{"n_head": 4, "d_mlp": 256, "activation": "quick_gelu", "norm": "layernorm", "norm_place": "pre", "init": "uniform", "init_std_o": 0.0, "init_std_up": 0.0513, "warmup_steps": 200, "decay_fraction": 0.767, "batch_tokens": 32768, "doc_mask": true, "train_tokens": 202500000, "steps": 6180}
Each number is 500 + 25 x the weight over its row's rms, rounded and kept within 0 to 999. Layers, rows and columns count from 0. Numbers have three digits each. The size before them is the row's rms in percent of the matrix's.

# down: layer 2 MLP down (transposed), 256x128, rms 0.23, rows 34-86, columns 0-127
# up: layer 2 MLP up, 256x128, rms 0.268, rows 35-86, columns 0-127
down34 094:489464485478510497506523494535478450515480531499468525501522479508450495484467498547487515492550455488524492519518527507485495458498538554511499469460499493508454490457492535500478498474474451526502499479483503488507483485520504549462460487478497469466564491475523485514508491532507464491498464475484484478524511526496466454518498511502490474441487513486494522505517478508453475512502
up35 082:473485507515459461460524480469501509511519518515519505496482504485513514445527514501523485524455536489532511504503513484500481540459531501511539505507486482472497488465503487500454514553491459547502517538504497507508493494476524492535523532524562469475545538515492498494520517494519503483495533513496469474530518498505474494468520481526552514455449465506514488510509549508543511543468
down35 089:520471498498484530446499536525481522504453474508512491531519477484506475526481530503464455528444496507480489478521521502527482507533481533537511496503490458457494491504500482509454493452492502465500484515499497487484499550493485533489527472540542534480529467495448504530485457539509531509500474485506549478454521514524472524494480517509484504553513531530496503522464488482490474476506
up36 102:522509500473484528505554482526486486509456504498496465507506488512464504451529538505487520491500509513545550505502507488508532482501529477494509492506508459493517502505507554522515519486542508467471538479560469508500512484479506512488475477511508466507496485493489489551531507495460474522480522527494455507563474488478546482444527452530456487492501485569496497522502499474524490519514
down36 104:496498495520507446482525497469474485502479512498511423475518494540498558512484520451482515484518465497466521503492523518515529517481519450543530479546468473496507488491504445500516464451498472496491540512524524526497552499535533499518498474489458487518503497496485514538519528488497459496474505505489518501485490495515496549438522485527511482505496523486542508461519485498462502497482
up37 080:528457513484519532492468494505504509515510511533462504467509546473498492483489478496512508516473536547469514513490488452468527493486491481495563448477457483480512495476500488526518465507486498503526520476570534522500485510524516522518494512492510519463498453447499500486511492483463555472488519523512500514492516457533488524531471525534499472525477503444505536495534511496467505476473
down37 080:497486531470487492490534494488527484503505489490468534541501527507489513534523461516526453502506476457486490507513503477500482480577534505550492497547508500520480483527520513517535489488521506532479521484516472490529483499535524509544514468550507539507541477493487467434512504513481514472500486518533498548482440493502476511521459491506492512485497468511565474492457499494510513499484
up38 120:513507546461509528530514447499535519507527480482540510519536530526524502456482474480532479464498514514487506517523525461491519488451552464453502485448472549485481511507522513482499485507504479475478488485506502532490463492528505535508455526485505473474517504479536484552522486483493491519517475522512506485530477462534516473502477536514505458476469473487540511491523546496480494500487
down38 109:539492511508498479448438478508487484508521531503452533495486475449483488487486509482495537490508534467495511445468524509427485506498476529504518530536486498461505523476518500462483463489489489455495502505521509449485456498531483499486522515500507492496508519502510465464458447481509479495497472494501485517519491548536511448482481466489516510525470520501453490488497488490525502515545
up39 088:498455507529470489532490497453500467472520513480531516468478541533497517515529516472508473498483503468521476512447526498463483443475483480575538491489487539532474489519508498519477542498512550511534496507513467477476532534536473535495477549496492505507498496527503477497522507489544455473470494490485504510474524506558503489513505507499525522461482485473499503536510475488526515506486
down39 095:503533488505479536502490492498523473449529489444523499468486456501518496541503502519480534517474493534471534475525522502541478486501498484448483560555507498508524511474517507487508483507483509493501530511460490501513485483525491491476513494450536471520483541528492488498534544488524537481502518508473496489552464512433547508495472495463458498496468483507501511474544473518497519497496
up40 186:563503487474557527478530438485526498521498509483470502512483505501459481519498466486535527509540467544492516506506499448498495508478527506480490521496528529482428523495487510530449506500479492543549495508501502530501434488482492526522490499518529478516473487495485488481500531564518475532490481522475534497502488499523484481479523491489497520519507487499498457462542507521464494511485
down40 151:493502472511538481488489447494493556492487485479492560527471496540462474501527512463527496524518513516494477502481511497488518511467514485502473510490527539480473496459514512486480518478506465519507513493502545537482480462504474557489486491493531482514487456543513474466482533531536473523477478542501508510510518513532488508507490500503534536508491493485519510434565478486456466485471
up41 089:504502517496520503502478516554534487489541481502523472496489536454466546459503539505499514493484504488530499527506472480515495543472459517435501503523495503481434497499516483451518496487475494486509464503492539487489529478467472524477471546494535491464446459493524480535492490474540503500533518538512475523496464502496501487499536485515495523535500504491522525519523474504535547492478
down41 093:490513480437531517489480493503491498497547516517499512508530507521481411476503497534471537483455439486485504555545500498517497500500541472497508506484530471542522494530489451524505489515465470502507536472474478511491462499463482494521509486504517542478512470477528512504500471495510497478489459494539499563509481501528470499465503497514490507507514494492492499439494513475462491517497
up42 121:499537503493482509490447495517490469507490500502516486418521490488467496544515493478491512502500465443487452501468527484521542495491504489536499516539487502468513457477540477521476525482462529550539491519501474518492510489478496461457513479460508534531517469489450488474463521522481539468473488468491520517499511531497515521496542520469515488500527534484494487510510467495498488525468
down42 090:504500484495512500488526493497501512504519499492445535548494502493537460487504492511503508487467570523507501489519490481519458518517434505493472501459514481510462547482498510498506502514550448447465477486515512508516499479496495540500477504545493463459535516536534486494539487480514456525467538493508479493510472452488471477547454508508507478501504491518503532518493534481509518463523
up43 103:519499523470523505491494502498462505496507518496465509486484519508468506464523504512539529512524543561477465496470523516460555507496489479474493479496467501525563437486515520493499493462571487511498490481535495537464508505543536517485491477499504509486541427546512510502478485488488536489497498510467463463496469453489492512497503496487499521518479476465506490519539488485519509512512
down43 089:502520494503501491482494479498533498493501507495485527514480503437545522520530515488462521463486480492495504485509475530536458538504510546504526507479536511495437512491514501486496531526477487496508448498465495463540469517477474469511471477543488474505502510467519496520509504500509481481472463486496513549483531517477528509516446528460474479480506522547510519465451516506503566517463
up44 077:533458504550440492504469517501506489526535451499517524506526495492538482486522535483487537490482535498500498526511461475493521462509497493477484519528491469501476486503520480528510456482506497462489484479467536508455554469508496492480513500470475497472521461537531490479510519533526531536473483464515512508477528513521540536473524522540495525514447464496515522506456506493460519506498
down44 083:524520488496434507532488498523477527519455447501544466516498474506495505516488467492512549465508538499451512490485541513521454495494491474455548513536471512503496498495527515528441498512519505558516531485477464499487473471484503540476477522536553535483518508499509487488526467503537494451510484468516490507505472485514482506498497489504481494476491480497466522512511527521484510548505
up45 109:560531488532482520490439441483505490495492501524500509488475495528550507495528521508477515520510515502459505506505541504486445505509464497478511484458494480459517465506534511504562493521566499570502472505507465492452510506488440530493490555517506468500494506505533506491488501459501497520497519485509475460507510479519526457481514483543505510500482493487514513490486509524501498495484
down45 109:556533518477514477471487450491502482456491483514499490515514480497508492509512507492520483529538508488474500506517490500547502504492494511525505450507542448518524479511558488518543516543466513530517471506469467525502496510484486514527525518522444442538452515492507502500544475506489505463496505506509480508499548462506500462478521506468518497494425459472525467508497512519504503485487
up46 119:494461513490524464542525475471486499518489521478486444479482488545457529563464523521532497503473439548466476537508501514465518489535491502489493504466485508486508445514484481483502505511504502489471494477514487505535523517513537512503525517486517474499526517492513510534482499485518501464541515502471504521530511515507494517539543515520460516489540481513498518511424503509533515464533
down46 117:493499494490469485477507521516514500456523508482473476478470499524495451515490479508458532544501511505483481516482515530487537459510448498480522563483477511496553460514516479525488539531500533466528501490450495516485518515477513478505455494522491449532501514470528530453513488520539505469536506567480540451475486513509480508495487488508490453506497483506512523495490497505536514525503
up47 102:492485506490492498526506525487494509494485475503513443489484515514485507553483532505505500518502485507468515449480482501491526516494497497491506504506474517520509484499497502526482495473494506462482493502525434498556460504521523477528505506537527535495507496564508462516498496526541509470495486480440503458522485508484449483537496548454433498512510486472517508519427466476536469494523
down47 100:486486478488549482532522493540491529496487519493492515502542474488475489517516477488517493469480545502509480549509502516487492504495495481514531488553537491445541497502491512455473503518488524502489501520439517473438537527462506505508521514440512516535497473448490539496483519523481491509522518492503492527522518507535521512534519514509527519487460531494499499485541534528473519535558
up48 084:482554509489484544537525485518499515499514516493511498522501485517528475502470481482493468484502538458530523477479487506488520489527468535498512549470535532507498493480497465506479466481510493474498509504501525473503490543517488520542492473523481466503483472499478566522479520448514526497532526470478493440496519552485510489497484455502526537540517501482538536522530534547481476498530
down48 092:489546520514471478494469473469503513479501492522500458486442516503538494495519516443495526461475470493490513511516532498543490500471505458493502491544497445462491493507533469474559528482535490511511538512526473454472522499499429457479518511492466521474486510502521508499501552494489543473505474486535538491474503497494520531478501504483473498488536518511531500511499513483516540503492
up49 076:475498493471541489497493502547541485475497545483503504491495545488485483446474520434475495498496509489492488512488457513459484472484480518512508516478484493528489484560505480491524529503510540478527518473482501527442546508475509509484432481496480488458528469510492538508490477526499499515536495522506544492492501523549505531490517491545492519519538485543478538463536484504494505506501
down49 099:471523555465529485495473514527572479470520527473509488513474520489480453473528459528465496517466552520500518498539498492506483496462462499493533535514481505531462453523531494517489510541493510461492503505515496497491504567467498506497490510500515514509501489517512485506497454507485512481522538526495547563518492508491476497520539491460474524528502498503457529478537486487491502492481
up50 112:524456531522511467486522504504513486540483573551462485448468503562484510475510500517523515503485505509464461530482537516474480484527465534498462522491513492499497456507517479473489535492481494527535491475501503510484542479534494501545558481538504509544538513501491534500550506524528502521503487500531498483476470522528473500479475482495501525492480533485475491521494486462508499508486
down50 103:538509523475542495498471531538520534510538474492553478562460515503475506485484496542457465483524525490520509486470505480476547497518514552505503466487483532497506520503461451484495527499541452465482475507489520520488489506488490515522489484528487517497501503507499461448471497488456516508519533522533484528480481479511498500511508529535503523523507455523534503473522502451529519475516
up51 122:547539520469512548500484508535510501516470536503491524541518487487497526503496516462514514479567493444487503534514486486479514477505506514498503506510509494487533473501525482543521511536517467482509500492463524509518484474486502518525477450492507471452501496461497498510509521541508458484468543466478471445487485518458462500511526500526492539453506475558488534526504491501491467477480
down51 115:468499524506488515470515503482507464457490477507474472523523502496481482481513529502496511523477525480525491553547523515507515527516549479513516450435516494509534501481538543505511473525491510458484493507542490520532533520489529490487481472505506468483468453523528487488524514524540496474495515508515506504491512508507413518508491497446468499508491480525494521491534518519480463454460
up52 121:440526484482506476505510471497520492493494502475506485513491455534508525527512476509468516469521500490526518509518472494546469490490506515480514483499548522486485512502482503530537496481505485477513485497426471466528495516462464509488478502535442432528500534517506480508482510514512480557539520481540469494522493542513515498528485555483507516462503517520483512525474519503515478563502
down52 085:535497500471505518502514531500476511428472497550481474491504559542493473471473496508519474534500501538486496486521541498483540466514495473483467513526497500538541496513489487492509489519537491507473504492544494535497512511514562503499560526478525551498541461521511537477505487540450481470460523506483488518465492484495475516479480475525491500523501487490512464486525500469486518471491
up53 100:485507521519520477530515502455487516519515512495498518538505539496516498486519471479488501546537507528536533522490494509465557490535463552497477522522497500524460511503471474497471503514486530479452533495496507508465492518535480559520495500512473509495445486493511523485511493522512462528482584479469528497460521506541535483515520497483515477448515513470485511503481526475523517478509
down53 113:516546514492517472498486516478482527514507525505483471502486536535497510505455497469501521498521490522511521485517520488502507483481489489472508492547519500534477548508518517515553464492505539491465479497507443488543509495503494513497511532514496496424504457498493497540523489480473510512510482502481494480412541468553508479511494492512462510458483542479469476505502513445471514476479
up54 114:509507502532477504460515493482524522482514535489522530501484480492471512495521471553507500519467510521455505528466515500461474514487498494459532504531466471469488516469452457502503490542495491543472534510523511498522533477513490519496488536541480535477483509508532511439517553496512458488509466458531489462458483492517495478522493489485519485507492469444484492468546507517467482472501
down54 102:496476461445497511515524499535514474513503528514512499476514528517503485475476506533486474478493483498521493526487533540547521517497520478489470482514520510527504516495501526503568533472477487473475479485461533515482507491453524458544509450535509549462514532469483525531481487449484477495520505551447492485496510507475483495466496545532490482472505485488544530489501502506538488487518
up55 091:473503497496486490486459475489506511504441517500512481464540491469457501478532490505469528522499491489459527496506538513501530470559475517492541497526482517477484444494496501481489505486468461475509498460491495513493472534520528520495505535522519502564492506511465544519475474488490541516496526480490512492569523505524492497537536498480476503530516510541550487505470457459478484508501
down55 091:499495473526528476506504503491497549526556447479501470496494467555475518482513469503511490459484464499494457526486501483579467526450494462465499503482507527504501525489490492489501502474477488520517497489504489504490488430477468504537511480551505503505498524510483471532489503457501482514509473520478478441487493492501524551502471454525545511535482490528518478495510505521489475511501
up56 093:492464508511538529510507466464508522493497527521481465472422523547521521511496477469569476483479527510479521489476506521474510495449498521522562497492521503515533472475507469476485525499499508492521501516516493495502463505486521487537532508477463485486530514480486494504515480424527474516486520517483471493537517539504512517490506500453452491488538535513486487473511480489487497543496
down56 095:532466475499482468509486532456499514470483464456496497497461516466531510485505506517524455472512505479534474542496521484502520500475476533496477550518499478486554494532505488469483474506473480472512452512474510475483513502487496521484529528523514522482489512504467512507487491499458496485547514502454497483484489503499464549522433448523520495509514452501481510574474521487491507478490
up57 093:506508506490509460519570524486476462496475526516483497488490468516505568512533469506541471482520455481467518535550516468523457511493512522507496454521477499481479498494471503523534510460530456484492474501490487479529459512535529494530502478509520504531480536496490515535476474511503519500494547488534516490468527509505517451522478506541526471478539495510482490510544516485498507521528
down57 088:503491526495515486514474489499498512484495473504541513492505463501526474472518499466546482508463490478490489489504489537546506530535509511525473491476496505480504500486520464513466494492500494490498478492439556472503504482560483511477497535499446496456496476549510502531490516477484494448526515519495517486471546504472518534497510477468497516471448467492453572531541502485509490539498
up58 099:535535502449482468485496480574475530514495513531510474510522511488518500517502483486520480484478552477509495447513463460494516531491523452507511488475505460537541483532470543476482494521499516509502538553510475482489500523532473491513528507487487503466512514518539479470535533511467481494497506476485452476474477500511509444536465501511481501502511480481444486541493501523502510505496
down58 094:470465509497514486455485468460492512475470528507476458489501490502500513482515485493509450523510488544500510522457479523519490559477512543511505508494539521508538534510500500469531492522468488535537496490531507533471417427508465493525522473519523506524497487519486505472494492496516459499478497520513481541513484502526497533467448491492471516510469462500498539490481505469510493502478
up59 104:472555506455502504527492488492532454490545451474511488494504494539488477468510504514480486453464489514492484503460524525502523503449525477498540506538463491521532491519492463492482503499498484508505559507487476486543499501506472488499501500513501498504520554505495425466487520550541494519510490467488509497514476435531490527528482486510526486492509489510451480478514524531511486491535
down59 115:519523495499454533511513534532525435507488534506533495457521519500502509533479529481521480479486500508492526509487519537450493538486513512551511484493515492498490534524470484546477518519501521505563497462498519468476499501552526477483482503488507519506502503477504496502460530446519477500499513505539448534552478505510491532501494522512543478498502542503545524487484496493480552463494
up60 080:536483483507484555473479515472508518507519528525491521456528527499526483518493532491435521529496494508487512504472484529520577522503529472483509497488508494533515575500485493480442471484457451504532529463530524513509530514497521506469516483442517495483526477509521518481530482500507509524490456504495505522525538452508470491494491490464497482520493481494517488475499517486509499487461
down60 069:493525521490490486473465506544492507491531475518529502507497498510455503518537512513507466470489530521529502448505491493507460515502497515511486483507499523488491479513471459539481433500501481502517501487466469450487562485515507516529515514490511519513449473485518493542532501489479494490516519500467514480516521506500558510523528440474487511507445471534479542494467522508484487425476
up61 090:500481534503479516490513496519518493517485528511508468483518473497536485564520532451466510520520505518460506442469529527472496510502468448526509500510527468496514513498506490529516524475517488506486487539465541500506479510469524482486533558475512478450510470537507466502498519453519505476463498481475482471485524521510538510488538497512521473491500456543486511499546468530505498475453
down61 102:514513563458502489529485508473466524481466497523522485468502512447455466505457499465484499452518483479471535459512527495533523504493469523525507486521460485509494519516513517521497517475491490532496435507485498508507492524537536469514509551515490505484564483514523503501499506485537526449523482491512492488487505537486511498496502470492510471566553500513512552507512519519500505515501
up62 119:482524551447503458483510509499541507544511464530491534475498470511513517539472510517462488524538517509463505499493541523498480517442462470513461499529479520521509520508476474511504508496525477501467506509482467548492521506507509515520474487535509527538515481512561505480487473506540463503531509525485497494535459494512509480478502465465499493497487498529494518425532478478479496517530
down62 092:502480539511476492549511496510536511446494503458519510518489505525553508534492491474488495519523488490511454466478475496525488510505467505462527491486495508530469471487500469510446497551486542511513468547478530495491505535492504524474489506516482509481503532460479485497564523517486518524512490557513530515459506485508496522461492502515497494515491478494508508549478508429455513536476
up63 108:518524463515490524510449484485506483522469501469489465509495468512454574513477505470491493499526486558513502472485488494531536480502494490540477511512538510495523504496514464535503507497521520515480508490477507549492523528455480487536443485495480451516509523520516510556467476521532523515519499471535510522509509556502542504517488511507484513506456467513523506521499491518506510498569
down63 121:523500498515510486527530505520516519486492538463484491519538578482500503483466494505530501491502474494477493491475525449490474490507538492502460521537501441539527501482488554505504470513521524517507471495496540481531536506522526509470469532482498477491475537482521508491501496470497453509530480519500511497492497475533502490555456506510503519501491437490505503474526539423489497500529
up64 103:499489508493484534516515499497530502498477540509480509513483513457475486495506510486525524490514528489551466488472486504451501509487473511492551467551534501499502481468480513550461489519541513509521472513521471477510471559472510542477462521502522484474475481536523529504511545533517450494520580486491501476457506478465496516470517499482513506495490454483491534512511488484529503540494
down64 098:495509523509540501527454493481479465486477536474495506471526504422504492483507479555500517495520487518498515494523474476455469539497483564473477491512507472463502485515492554480500466536505504513472527467516492492474488554510501505522510472504478515473481515485501490492520503482483499455519492536527507515532530450487475519460504477515485492497512507486458476451512482480558457494481
up65 104:532520487483520495463508473463485505500490498522507480515515458482477514488480492492528482478445491512544508485514536489523525488466511478499546538522502475539455508537493527453525489500539485514461514490507474481484533497525513470490504495511470458528482515494503544525452507498489467528513490537521539500549456499517527499509511454493453483500492474531503464514483536521574520499500
down65 104:479516464494509538463482551483517482457510515485470513471516478485467539503468485474496499506458486489465497492489482502545471480476511466520440483458504515504479515509496537510488480528521511528513511520522516463487541466498517499507508477449489506497529479527512510560548460525500521481473523524476542515470493502483501458492495494487519484450517468484503502507477535533515458456464
up66 113:500516486527543498489572511506483481482447536508476487504478457533454447475509494538493502454526506490517496486469500525462467530518459491459534523488514490505493525514532482516503486514528526495474504520536466466484518502537517502520518505484528468530496506538491510489456475476506520492488523487508525559493487488514547511489528512439459485529512484493496480470516505492533533524493
down66 101:535510499457405474485482504514517530509500513515515492496498512507579535485495505489505518479492468538547501552520513503513513464495487527521439481516498491486489498507488499533487490513514493503508459504476493492515483496484468502509486531516470507476484457507486475542511512486474468481506531533464497481443510539492466511509478517509503480505489483537541521539512479557526467522525
up67 107:481524488428450524485513467534544505495463507476482483528522523483484529471500496467547481520540487497507512478489485491479507509514498490511416495477486592525501499508492512491510496494481516476471507487496534535508536530461468472481486483465517473503494516468518552499503456525473503521484492498485502495510476540495519481502535513504514541508513490539492491475499514517520523519539
down67 132:532469507478533507537485456484490468543474492503473464503499505484496487489476536456538489528492492479506499498529534524523468505496523486532496486524503473476512512511521458575477474482501480504537459535500547510498505496509549502473474506505517482520453506471483540526498443491479504472462524437502497506507494545499492501489494495474501440464522522507491502517503483519455473488529
up68 096:488491504519506524505475482518488503494463468491523520511521554518529542476490472508473499524493496463512495509449524537483523509481493489504546516460501482505516437554500517476530492487478520507533506485466481496493488481495498543498491514496482498533470522478497481496493491509500485495519558528501490477454505491486533418486496512463503506500496428511535507489551529499548504488443
down68 093:479520465483502452544502512517493470467520510507508513482458538573512468474511504520525529496470498524475490522510524492538527512486457484500473498513497476473523530483476447492524515500503476463495475515508499492470501487488460477518500478513506447452520463510516509518488518488539529478496518519509480482509510493508523549534537518547541482487472553496472489550504527473481495540512
up69 101:517479511502462465522503515477483502512486515497517524499469492498511478536513462513514517503547496464503454538510489504532454499490471503524435502539507497498470523471534469514536469562528467502512515493465481501533491464536472512529494510533497527536531495490537526439461459494526524513486458512518502497486461456491485479473462510491487517473446502503490505498478487468498504495526
down69 102:481480488533510469517480503524475491505485517477492504535491539469482477464576489496507474504503478491483473503480494489520510465473500513527505507474463477517478480502466450465477504460460497479509429475487527523503481459497489522537492498549505461464496479494470499452488483534506474483496498533520526533489521505542523503480459491536507466533527465493497493510514501488455517484447
up70 121:441511517485520514440489492499526483496475515528490512516480495526517502497464518495502502475511498530500507505465471481446477509434519474487499488511545542503480493494482527531548491514498482508519553515537499493524422507480521533538513487528535477474496522513527496547468490471511458512495545519510489469480456484522492503481509510547505489513507505547494504501536509491520499536465
down70 094:514498484555513479557502566484481530484497485476504502468548521445493514503524492516512490504515511510515475478533522565522517499514491500504498484478507475517490494530532498447465485472506525481512483485466520499482521498559459452496496515426482531524466490506474506468497525502464526486490439476498526549511504522495498518493498511453517486498503505479499477506497482520474503475527
up71 067:488535530473532466475510511544502496525517529434458524505475533511515500524486511501513525495521494508505550519490518469517490488506526523518504494519504497471471506510489491504520523485473485474480516476491461506557482556511486503515500496537559522477499495506489475502504505469491506492509480492520478506491477466492535462538469462527532510472498500492515473456531526488455482486599
down71 081:478489516521481531463534480529512481506481501451492468529477518502497519517470525500518535504534490523492470550501497537488498527504472479456473505490505473482497514488501462469473500492485481535498481494417447501464524472542477509526522491516491484506571492486517486467490505477455523481489482473494490515497509516449542531489461500497475525483477531543489535482508487469492486484535
up72 110:506497541458563505518500493491482490500516479484556480498531476500500513492493490472497512513467467504512540506515494491552514466500482468503507484488476507454541526515507516539499489499514522479439497488519504499527525540507490517497532510482498521494442513465450488490512472500472555520519502505482481503508532524523494482466531503499506482458468501519572495489464519524538496453554
down72 113:491516524454497537501506457448477477517477464481471522536499520479519514515497497523476508502516519464542507458478526526472534503517494501510462477480481497522467550529479486539478509500508498487480466479535496531540509544502487490502499541489470541475469518484514513506461513548458513501526522490495514445489502500565496498554523490500517479473490505479466503539516518448491518499506
up73 102:502537501517438553504511547473504432486522520476495516464482514508500551537538473506467490500486522504467514499529515498451498459487511478490485506463526496500498493555491527512468482517506509533504513478503475499497524477443510468523498524521495487514530534477523516455529510498498441501506502494529492559463512489520521488484507473492500446454491520525474490508504532482513501517484
down73 095:538492448511509543496518476545496539499510492507501481509517532564569465473493508472521483526498484482510515538489514486483510504512476506490505496554497488483547498504519471437456510474483493457498504494497505493503548521505452502464500461502536537489506520501502514511479478504445503547489498526514530451503505522460516498504485531491507492488519518475523519499495515465465520451480
up74 104:514522498529496490464476481528523501499453528505497510537520456499506512497530513484467468473529496508463536493525502481487516503484483493479475481512502543480536443483519519551532514492529462526486506446484464492528476506481516488526482495503495491480546491543479521497491474497490539507498486474456511464473488481463510523518471488531521571467512512524492467496530466514520475444531
down74 102:556512488509481477487476465482539560472528553494512484487531525521531489511448520518470513508554502519537538515513539504505539526493475474510486522504515493474501487540514529490541503527472515519484480517504501463513524485482485516490520481474526462489486503490511454469509529499427475468480498488517555503507512526477475482514513496511484528534502513509502529481497519552527491459513
up75 087:509545548482485468540437506518447454528496493468501479540513509503497444504505504475514510513497530517512493473469454550508506543480472502526492503514500489506518474517542502500481510476521548555517508540472477511523536528519508485510477500514464515527499501472544502500498499492489496545519510520462497453497493507455510516493528452475483452524494477474482509494494501535505508536499
down75 090:459501499509513506464479519499537475510566539548504543502479473489506487514501465494463538517494490508475523515477490484523468507528514518537489488488495485435467507532499498519541477513495497459502571444499531480533462527489506491515506570535488466486473502508505505481549476509488499481498502497510511493536513533508483469499517532507516520490467521513525535474506480462523464496490
up76 150:480531476519455484513515522467515493473487512478486525515470437466526513501492511507470501481495493483523516546506451486541465473507500483511483529551559522471483574490505514506513532511493519478477504491474491440511524486458467486487482534497480478531533529504505494490539538514522463477512453476529485508497507484499533498511518539514504476466529525514474493516496496503481494548482
down76 083:529499504468542507488477478510478509546495463498513486460527568548454502484491510491500489510509512536472473439506504492473566509464494495500519471478446507516513470498478474486520498485496484517488498505506518536507478486504529511493504490483518540494475504505504499512445496470471517524492581506502531498485481494523429507486486463499525482527528480470535490497464494482494508460506
up77 100:459555499510492484493483460475533497513526501540552529484490495494513481507489524547515511484485514504506440491485516490491545522501480478461513506501489523543506490480527490463517466469460509493559472514509489498506520458524538497482471428485534512522472487533473494478463499507541540532491489492529531531476467490530497480487474514498541503520481523477510491475472514534513470494486
down77 098:492479543477518498535521525517503478476428451505502493528497535497488487493476497448530541502464504488489527492510492490463491490482532527504499503488498510509486496504502529446501517527516493496465498521496503554513526530462491471476513522492537493490518516460534497495527520533487503516496513503484497466556491530484522454505477472449464505467550455480466483477549499482546524494512
up78 080:519433494498527490529472545483494460505480497493499465484476501490470570493494481524512499498518492476508568539494502505543511485541517515447503475474499464490518502519507508507500538551486464528491523482529504518476516493526466469462467516513461502498471442495483532512489513505524480491483523485519462477493486516520490534546505455518492523500515515544474497505531528501540487499509
down78 097:509500515505494511502474499453486521474498492537519507521500538546477516488495484492498527495475468479502525501507498494462499519519510512493536505477456512493453470496527517470488434534553490520453467537510491562529552474469500493448502497475499532521468485510483515527523475508520459504497490512486516522500518488439489486502493516481504540439487517472494530469527506487514519516446
up79 113:535507484523520484500533521541509461495476482482534499471508512467520487480512516481475519518525496482488493536487534480463550514470476495510482529491470521517490447526523473540483471465487480498473517497492502441508440485548518530526495448477537505446520500553467495474470471504527510454520505469517494525493487508538507483528489485497490491471503527469506527521491474502532469485525
down79 129:484446522449510482464532516541533491471507509477496522478515535465523457455506500449455520480537487470509490497480543474482533499490485512493491497469464528506504482494488469473534516470470466495514526486533468447509465512533485515514507487494484471470498492564509484485495482514501511493493527493551479526474512504537482490510519508478460504506481519477512514520448469508475463468520
up80 106:498538515487478525470504490568501498513508455517506476507494473473495545487514500519451502487497510533518517506498518493483502503482558475524539501507516462493477489523509511533514456516525496521513526521486493503496527537474478519473478523499492492503485467500510492510447553468560480536524496507441439506506494538478520516455520465505524529495479465501505560482534488489491520527512
down80 108:544520472509472480475484485493516520502502501454514479469519479491497526494483542477509497537496498507510515565528453497504524524454526511465514494489501516512548526479519504491479510525474528516447483502472534565456485503517508485530560505484496505476507468451494524471529487539449498510490507480514512495529506509453500488496496516495476509494459511456494510537537534508500512520553
up81 101:491532509487531490477532467463475466492476526501510514523503477532478537488520486515535462489536479515526553510495530495482534488515475495503478514508507512484489457492481483456520511492505494543458502489516512529509509508473506512493513455474450500530519537523479510465514526546498511525467539529512494432513498545473530480473527515489509528446529511481521463468548486511517462480504
down81 098:474478517507502449508485501521511507518530520469479512509512509475494505495508517505497526462437546532492507506492463478475517493502507516482512503482459506507507556504497454518510540481496459510505489478475516484457496508504543536488493531550518553502502450473460488470461506483510531511492520547469520492520494520497522515531478506523524490528471525491500538530546539512444499468450
up82 109:512554506532454458484515514463493483530492504535510541507487461502520561519514515537494477475534509499484514535528482533472455528462491466505452518462494479479480500512528505479477534514509482505490508505514512461481523441519491499515525517518481482523494508466518479457502496470489462477512485504507501527540518498541478449492474533486515467531509526547534504459479512495523504510485
down82 088:491501529478482543545478526498504465507493464461485493501539474519486467500455507482523494507472472473488470499499492475511559502529516490520498484500501464499518505458471485501513471518511507460469513505497568539503438545457522517543515492473500474467483482539470508521476520487490477502525518485530506499497467497479522528504525502491474530514527524460500478536551493546538491478511
up83 090:483452510479465539482507492493545465474499491510476483523483459523510459466488514480515493512489473469501504528465476531498507459509534546490513531488506518482483513514491490488489488529457518518499489473455541497541541564461470463483470511529480466509524532476544536491494533516492483538479510463520489489524493526480492552491499454488497491493487535460509514495540469481497502482505
down83 093:517536517435519484483501507491499508519523476519481515512498515531496474499504459480483489481455484461493465514483475540455515491492563488496492519451499507549514494484483469509542506497521504511510525507488525510463479475478472488465505520482500527531526541478503524572523466530549459484499512508499487561544471509516512500494504470500539514503515512539492486505497474484502468478455
up84 158:503511493449490501538494465527496426531463507549526508466505504508469476522525456499531533476500465458530501519529512506513512482496502499534490501482549537500508494476503530539500514507501518504519457535477460499560475501508517434472518454504521535513490532491492455512458513479489530527499502499481493519501464497479506541517518506483450472509520513512470485492499492485468508501481
down84 084:515521492533494541466511524483518538464512470443484490515494473520510538502505521477505439489473553527476520464463508482509501509485498500466522477479464454484507518515489444454488482486497498469467525516517532480453505507484490561502507512500496491485522452511503527463524485498493474505489510482504503487497504495552465463450465493552523523476476498462511492501486492500512457478502
up85 091:460490452505497484492507513483516503502490536523479507503484478513526527482525482459477491487514447520523505542472492515489570497497481514451554550474490450526498516511498514491498495480477459485470498470514483458525469487539500519526540520503500492553476523508475505489526489493490526512502579494504505520473538468515469477482483493479501466521523527503524466499518486502562502505511
down85 114:498503478474490453504503484521533461521468507513500471478458478515502563493528513457487525478544436478515505520474490506524517498487530555496515503481502489488500510501512515512510506478510498545511464493541489502541493538543507515499462522496494482524484543507477526488519499472501487551484525517469504491509526487492508493478477454516499460479547540512474461497505499536563530507545
up86 108:539520484517515543489500500495501485486468504504514473506480443511501527490526509500470482495517493519536523470498560533470511518498468497496516483510466508484510472467474483536559476522523518531493485470499469567500509468516523504508494510529542527493498535498465473449524505476498486488501473507449467522495513481467535527462535492477499521490536568479513493514505460471485507488541
down86 113:477479516494493505495533505454455528492509558475524517485493489489512518453444510512484485478495490511529473466507552488476519488487493482482501540482515488476507481463508520474470457515500514494504550491485498466552513488493453474519519550480487523491494524526551475499502478486536474516509495513481475457490514512476526467507455524458512562513465519503489486475509496531493523448507